config.toml
num_hidden_layers = 13
hidden_size = 192
num_attention_heads = 3
num_key_value_heads = 1
head_dim = 64
intermediate_size = 512
vocab_size = 1024
hidden_act = "geglu"
norm = "rmsnorm"
norm_place = "pre"
norm_eps = 1e-05
positions = "rope"
rope_theta = 24200.0
rope_fraction = 0.5
qk_norm = false
attn_scale = 0.125
bias = "none"
tie_word_embeddings = true
parallel_block = false
extras = ["capped logits"]
init = "normal"
init_std_qkv = 0.0457
init_std_o = 0.0
init_std_up = 0.0457
init_std_down = 0.0
optimizer = "adamw"
learning_rate = 0.0018
lr_mult_qkv = 0.5
beta1 = 0.95
beta2 = 0.95
lr_head = 0.0103
max_grad_norm = 1.0
warmup_steps = 207
schedule = "wsd"
decay_fraction = 0.943
decay_shape = "cos"
final_lr_fraction = 0.1
batch_tokens = 16384
max_seq_len = 2048
doc_mask = false
train_tokens = 121900000
max_steps = 7441
dataset = "wikipedia_en"
Each number is 500 + 25 x the weight over its row's rms, rounded and kept within 0 to 999. Layers, rows and columns count from 0. Numbers have three digits each. The size before them is the row's rms in percent of the matrix's.

# down: layer 2 MLP down (transposed), 512x192, rms 0.0901, rows 315-336, columns 96-191
# gate: layer 2 MLP gate, 512x192, rms 0.0983, rows 316-336, columns 96-191
# up: layer 2 MLP up, 512x192, rms 0.0927, rows 316-336, columns 96-191
down315 103:472485537503517491449462489500462498475487490510495430460483517505471485513540494466487505509453471552524490483536504511503477496560477487512508476494490562514495527485530541473510502502450456509493485494519475488521489533491522493487482521515448467492509517459528505513509500427512488490
gate316 086:487502531494444464494546492522515502455479525533498456493442562502490471486443456486520514477504497472498499500532461499543501480499504500494463532506445524516508525524482501546485500546486434519507464472504493509548528470492470531468504477516516478478484506497502504510499472540465538479
up316 087:503511466532526528541502505486489486486492525424556502505505490514549454509567472459519498485506533530493523498506544480512500528494514508500477472522478481505493480486538489513509495480508478508501488512512466511537495508504495494516520536452532513479464488523487494489472499518473524499
down316 090:481476516484521502488508488508527505497514522497507475516522536483545488515456495485529499543516532516572510519503453467474483491497504555519547454493514534474495486502481476497502492501462495485514516504487496536523496535510491436510491455490560460504529532483485489445482475532498470500
gate317 105:483506481496531487469485511484438513515463487512479501530459461463495462434494524525533506453468479507500531505530509527507487473466469510549505448463522510513487489502516522529518475500482518519525530493483480529530506523510492433543514486463539529453538510486520527470490493484500535515
up317 099:448517541473488517486463513510494546493495527520507488511452485538525522470457505525508456514531478557486523478523508482461490525517529511531523518527533502493495514509502464562504511570518513487497477549487485472508478493522496515496527522514482507516462498492491500503517483478542546491
down317 102:505483516476486521473508519483510506497470550531470509510498457491527545530475499528507450527507502524478496464485474527544521563572477486486470528504469499517519522475510507497494491513523482493521479513527480480499502501522524491519493469510464502510521499525519493511478518500480529522
gate318 088:493513481532513473515471519492560466495488521514514421480515502497490507462505509524519484496452530495529503465564537497482514498481513497515472478469489491500463482506537480536448529460496503504524497480474516519518507531461459471502538536480512522496486557477495506494479494447533548513
up318 083:461446488526458489524507523575505488510499500448495495501500503504483512515512503484475482569525501506511481477496489473512508502496518515481472435503522530482479538431494472522476540503502488496487477500480472467507481520503576513514479508489467466478483525477542512504496466513526494521
down318 088:509479538506484561497442520532555532513531531494535492487506490526502473504468466537487511500536491481506489529516534480459506482531489480492495522472537504516495485497511531489470507512481502480512508485468464475496484519516495511548479480485540502492507471513491491475422514514483544505
gate319 109:516489501490472494558446531534532463542478524455541474514472505530478556531504514529493485515530532490517526463500518508513470503502522516551505517495511483495487490505528486500484513476472507500529510535471472490507530482484466509501492521518506512486462533469501453534482453463462493515
up319 112:517503515484509478479512459452467530477529462508482518483476510459510430477498462436528523513480484479489511518481484544472544496497459527492542475490463511532520524515475513485545500518492482495477488433497511527522480511538507473490502483503510488496545529494497519484527514543527503487
down319 109:509516480542500490507463484476491488483513472492497499526468496467522509528485478474543484541463548503519494475478482499525550510512510519507516506487494530513502474467458452504530492526468486500500499518495516486505532506517489427494467480465519471506498519536516517526571516500514505503
gate320 097:503471518523523500504487441488494523506493483500535476518449539502527484468489501439528527477431528468521497505510513513543499500506457514558525479494482496530482497456510482540499462494488482503477495471496473489450543472507499462500497525489487486498526473475506544467499489506500525498
up320 101:475547539485465473478534486513517497456521480496479494499481513478509486516469491548422481518512468503510521456500489495486503492519447487522451485555522466471470585498480477521523524521546458457501491537498510477528493518492510467531516491458470482512490461485468489420512456518531518490
down320 098:530466524424468498491502542512521502546488497489510491522538498465461509536413491521483512469521496516525465483507463533513488509545492450484520511504491479484487472491477538486469486496507465516485451519535482502508511533484492518498492463505468513512498496514508463524504488475519477499
gate321 120:485474469485476528528503523543451520518490474514508430486482452507467482462476473495506483450510483498476491512486487502520492529510496484498491488524469520491575485469493489558512476512494482506505520506487455507501523500500529476484559494526497511519496470523491499529512544506471467513
up321 122:493529536516502493490540542496459496510504485531516498495530513520540492501531526510478505459467546495501473473508509493508509474480519520542497490477429489485495520561477482510486508540500497485498530495468473505534477429512490497462502479470493468509522546504474516459517529505541516520
down321 116:484490458491514487487504462486508465515468515483514503492501471489521497520422507554495475505536495540491515499472486511510529524447465457427492511468495515482477488466495499517517494498493527489467487489503503464508484513521508507539501459507522547465502503486475496510484491544485459526
gate322 109:514502482460487500490438528477443562475484520484490448526478500480464508497505514458495501525525479504495503461513489480462500516497502506503507519508503550503492489468499473525500482548487492536484445500502493510527505541409525457508497486511518497461510511496490501510499477512531511501
up322 117:461546505490484512468463495499463510550508539465520478538483510499504461458462525507530493505530487519532502492515503516494505539538536482485534476522559531475508489480517476571524483510486481504465534493496512529495479538498545506551487504498460516466469517503484497496523530497543464507
down322 110:469527524503507528482507559500521487474497495513531472476506491489500500492498490493528507520475486492502456488479510509502521516537528510495491503507474526521524518504531508478536476517540482489513543479513503507480487515497510485541529482504492540476482497481472461552491528518539551528
gate323 099:529504554488469517515490481516490445491472520498488521534498471514484450520479527530503513517533474477506532450495538539524522519549500481542503494488489496508487517498516485490517511501488475512523451505525490500496503452517475528533488478518477490492502481458509472458526454489458479494
up323 104:525497518539504509500456503510474486518436472482498471534518484508463516522500537520532503505492533506507507474509509519512506508453517500527495533466491488546487516532517523546508495476455469498516484523507521487513525474514446469481458497484467516480490483469491470453501469467483487571
down323 102:508478534492485506477496505467490498513455535493487508507517525524528500476495548496496514474529462455459535514503520530502521511459531544542498514489496462516509516491499498452492491517503497505479470482550539473475487503469469506541480504525511534521449470463506525473509501525459452484
gate324 093:512506513536470509530498528470473509537473497533493484492492466533503508521502535492535479468476574530525480549504476453520495474521557479511444511537509524513474449484528517508445481484499483534521529523492500542504515527513502483497496557506524499505501519488514527458464518468481520478
up324 096:526504476473487502475515517510434551457476528491522490491513506482460531557524520493474489491486514525510467504452493450515478489470507509479486527527507508523480465490492532508467514498509535482464501506537550535474488475473490510535464524501537486473441504469494491535478504496455491494
down324 098:521457496527480454500513500445491492514490494529462547477492483508438518486469527535522474518509536486544495513496479494541532530543494530511460485494505509500465501475535532460477503519529473547488497519536478506521526511471509536545495526530482473473534530440521514487493467451517532464
gate325 100:493464518536477527490522495485497511487518537530541490489525459478489488548533479493471527464505555485520495478521577467503498501535534476537514501498529525491485519490490519455461511497521479446574489505454493493496503495498478520473522503495515508528483499489494520499505507496451521527
up325 101:543512516503500503523503479529547470461478458500512479524467546493498466507501453460473515507483493506508509494478493473503501477532474479540489502475495489521497487514486501499518523459489470550492519486469447510516544504450489441490484517514535499482537481561508484563491538497521543463
down325 103:468501492495492494572487539498516472497506504501511477490529497515481471455513517491469477459496548478528484443525498512538483513471509512548475485527521462519525505495542499479497495478466536518509482486494513501547491501477531492490513503470481516524505487519533498532469464481499500510
gate326 105:525494503458516495464504517492543504458505519495511465502499499520552487446549500535505491453516503483513506498505523489519516491470477508487473524501507509504474454510552505484501489487494481499529526477500487517508498553460515473504482517450537516486458516545496477504513528521517507503
up326 113:511511519529445499559474495500463462518518470469509499488506462481499524532525509532466478510506510533509483486499488524506520476531516503516551485533496485503498531465478501512483523524540492446486473497496525505489512487537474538506528489532486495510491488493443462513480492440436485473
down326 104:490542527467504497488533498527513515495525502542535489499516489509459495522474497458495495536510500501534487512508491479507464480448530489523516483481502461472489471539467502458507527508459527506486487536473472480541489505537459516509491472456487524520465498461478572508528502530507486495
gate327 102:510522445505525535486513439507483482549481512530536538479492521525461504496502527520486483456458496506526466506557484521469508497532458512509484534456472519517511453519504503469495516484452514498465480524488501545497467469533477533538493529519459518516511495501484488483506498511487520493
up327 108:496580498494453526498521534472505483512538486511463454521520508512513458449519513470533492506487508525506553478488481466498492530499480527509514517491491457508490492515488529524511492454524500494512518509515484487535501517479510485528538494478475549431485511508584533544501497503528465497
down327 105:458507540489503511517498483501496518484547494498472549475477504493443469546517506500464494480508503497511529502475474507513417509554508517501490473501516496458509480516487465483477498490547531494503518520498472490497515512505499490500529500486492473495511509510507513554469491488475497467
gate328 095:514528464484468547550519506483490478489486513512547490499475494526533524484512572555465500510486488465502431505483529470472481498506520479465495550539488518547493520496494504486527497502467493507531534508494494508511507501525506506526483495459509512496433536503497510515490509487533487505
up328 094:499500487516489495526470518492541471568476507480568466514478504466478504485528549485500498495484528480503512474494492532503488496545472487494506489523490485533505483510518523514528536469487487482537495498539448508498490509493537500494515526507520495475480481485478497486484455522452530553
down328 093:458514491488532553474508508506528504528569518498509488501525476515544497480498505486505504490554501512525527525496508519517483474446494476507526501506488503439513510466513501486463512455530512549470490502508492528514489462488449519528526530509516471523509504478488520477494508534513508525
gate329 098:522482507464533538478505519508509471541513472471490499524519535508449455558489523558488499527511525503510530513547494495540440513485485477497538559521517488510483528481475484483482477491494484468500479510537515486510556510477517456525478486518498510463487519469475479510487483486509487515
up329 092:517469493517515502492494491504487491442496490501508504489496476461549546506503492484506550435514521496523543496492476478479545499496479479475538488467464468480560519535532552485556489487525484474450473474485506478495494465495490493476498489499484544511523548494565502488506462482476509471
down329 098:491530499489477515469497472509480512505472539527507495518513521528477539524504476471482501471568530498444505540502502503494467546487503479478507482518527520516490485496478462503496467493520462493498497506471502511478494442450493527488494491492499427526502487508476496506536487507521519507
gate330 094:520527560486471497512488487490473456510517511532474500514480525466468468473535499508473492523499537478488461500478550485455543502537503535508494501508526481493484503485502507508454527517494507486506438526494483481517482488466500527521532432496498505472503508526447482460495439541512490499
up330 092:515493486455510494501522473511467484526508542491544486490523502505474540511538498514503472472547516500509523490464457528503461506528522484454488495461468528476513550520541439500492490523531491519496484540487455503471507516518521500550464499529485511484533511455480489539523494496473520516
down330 096:516518505511527451450469462495505505474461497499459546500511505479516495487536493513512524532528485516551524498505516457535481471502488424478510482491507535519495490492527458554515511512471506510501541503468489534535509492532491491475463484536512490490532501487509475535515540477491528507
gate331 108:494525529536451531495460497484486538506537470485505494521515472487463497527528487478498551489496517463523558485526525521492497498518503474496466527518504503518469495513486484485485459498474463498491440483461479466531510487486521493477506520480490528503529456531530538498492516476563529511
up331 102:486545443515522496458471472512473511499502518476495471492524566533540527495519518520483503497468535490503499489504464507531491525499465519476529564492543524500485509507490506522494512439479494476512517538500534494526521531488525532488515484486486531503509493463504482460506501507506507522
down331 101:479520483499504493444423498520509492455465491510512428520502496501519496455565472488507513530522557498507518516471513538534500543507479515515484499528485503484554489490535507524526464512491518528527473490534485496495518474537510495467488503492495483509513488478507492478458497529548499517
gate332 111:452445516502473459525453511540489489483518479495505498472515553495482518491522442531509500488500519467482486467481496511525531482494459479549515485507471484480514511524484507444510464452527534499493482469509495511505547506514452477508499478498493482533470496507519480482512501477518476478
up332 111:497453488515509454521476520509485516476512485505510501487518548472483531477522464524526474504514507462481469504479487491511529492513492497552494476519475473487513485524471538439501476471508519494501500470506493515521562508485493502488523448497504500539466481507519504484524500490485467490
down332 111:538510494479511524511513494509499548508469517517532492464471501494530506526503539468500478484464450506486464520536472457461473458482528505479528497461513479440513502488474486518519536497530480522511497494533519495493462502507500490496477517531505538527476485498508477482539491541499508550
gate333 100:494485477517471482499481491520484479479530508462482487529498524498472514486515471473487436465480481500528514529501522470457530537524479501528466517509565506515520505493472484486498508489453532486510534457500444450500431494508494456541541476480521442482523498457521454469503495543484493512
up333 103:480523502491521517487516522505509534458487514517492511492506489463486527475514534474550546455481502527516520532535482472443484466444514486505510475450498508519481485473505509532508487493503496499527498501506508475504450508492532502516474531501533544514469502522478490479491536485542499467
down333 105:496537472550522484499485524475534501509510459510470479541498504501440499487481483481509501488492496499459542541509508489538498486483520488527486520506498484536506512435515523502502506511565471561520507491491495509524518517474473498475474519468490512476549501478473510485500530451514481488
gate334 092:486508531476499479506528516548525510497522518466557530478528486466511507441526502499533462511492496519525464508484477513490469473503554526502527513473471475507456514469531523477539521473510488510506489522513508509479493447451493491508490470512483500478525489465516551536498468470465515540
up334 092:544506499473515492522532499516512528530478507491502530510490507473522505486508514498474457523511499474492496526492498492464477487501550509484573552480497516470462484491545517477504485489483471528517500555517465511554474460458500493519465490534486526515459527463497507512452495465516512519
down334 097:524495514484501493445504487479472509519537515508480511479516470481501507519499495535505518485483497499516513493493501534525531544462501478480514523507499492455475488542468533497455531522544483483473484465530530513480515516511505509477520513508431465515534526498526480485495522484514499453
gate335 101:487523497517545454487522505536478532510531485462532515510480495490484508492502480480506502521472464459523485499520476506506539475504490478500514476449486510512498526537476512502503533525478508544441475533517508451502479487523468494526477490503523505508508506507472468461483501481540542504
up335 099:516479498477505452469460494519529518492536476493526488529510537507517496538488520421514495499514479464485538494480493483502499510500510503493480480464449486474506528486487551502477449483521493503484514513469472455502486473464457512479473510518523518495546454500464534514510464473517491496
down335 098:515435497494498516472497476484537460491505527526514492488526504509489485504511497471489504446499517500468518489480509484458462529463509529515493493498513472514503459528486463513494505504507507486514525480486506482487506501466525472498517522465501543485493490461532532482479465479495473478
gate336 102:512484502515523508516508496547460482464496496526530496480495465527472470508499501522485451504524532491491466500484504494500528507529466519500454519525460495463516542471484510512487468528542537488528538479525467483461550541534511537527506512499475513474508471482509445518526485491519469507
up336 105:522509522534548515485471456486479562467492493509543510485468534515515481516510516473527508463498542531469478524496524441503478487481542548501504528463541513497488461522494507472474527510486472534518501542531480557483524487480498533551478465499538492449523512472493486517485500531512504490
down336 103:492458506480501473520527486499474511502461481477488468520481484506476496504527513501503478525497518452437453489471491479503559492527473511507522490481477494525554501482485511502488506531559519519533488482460492464503556505523516503526490501517499493491474484502473450503463479494488467494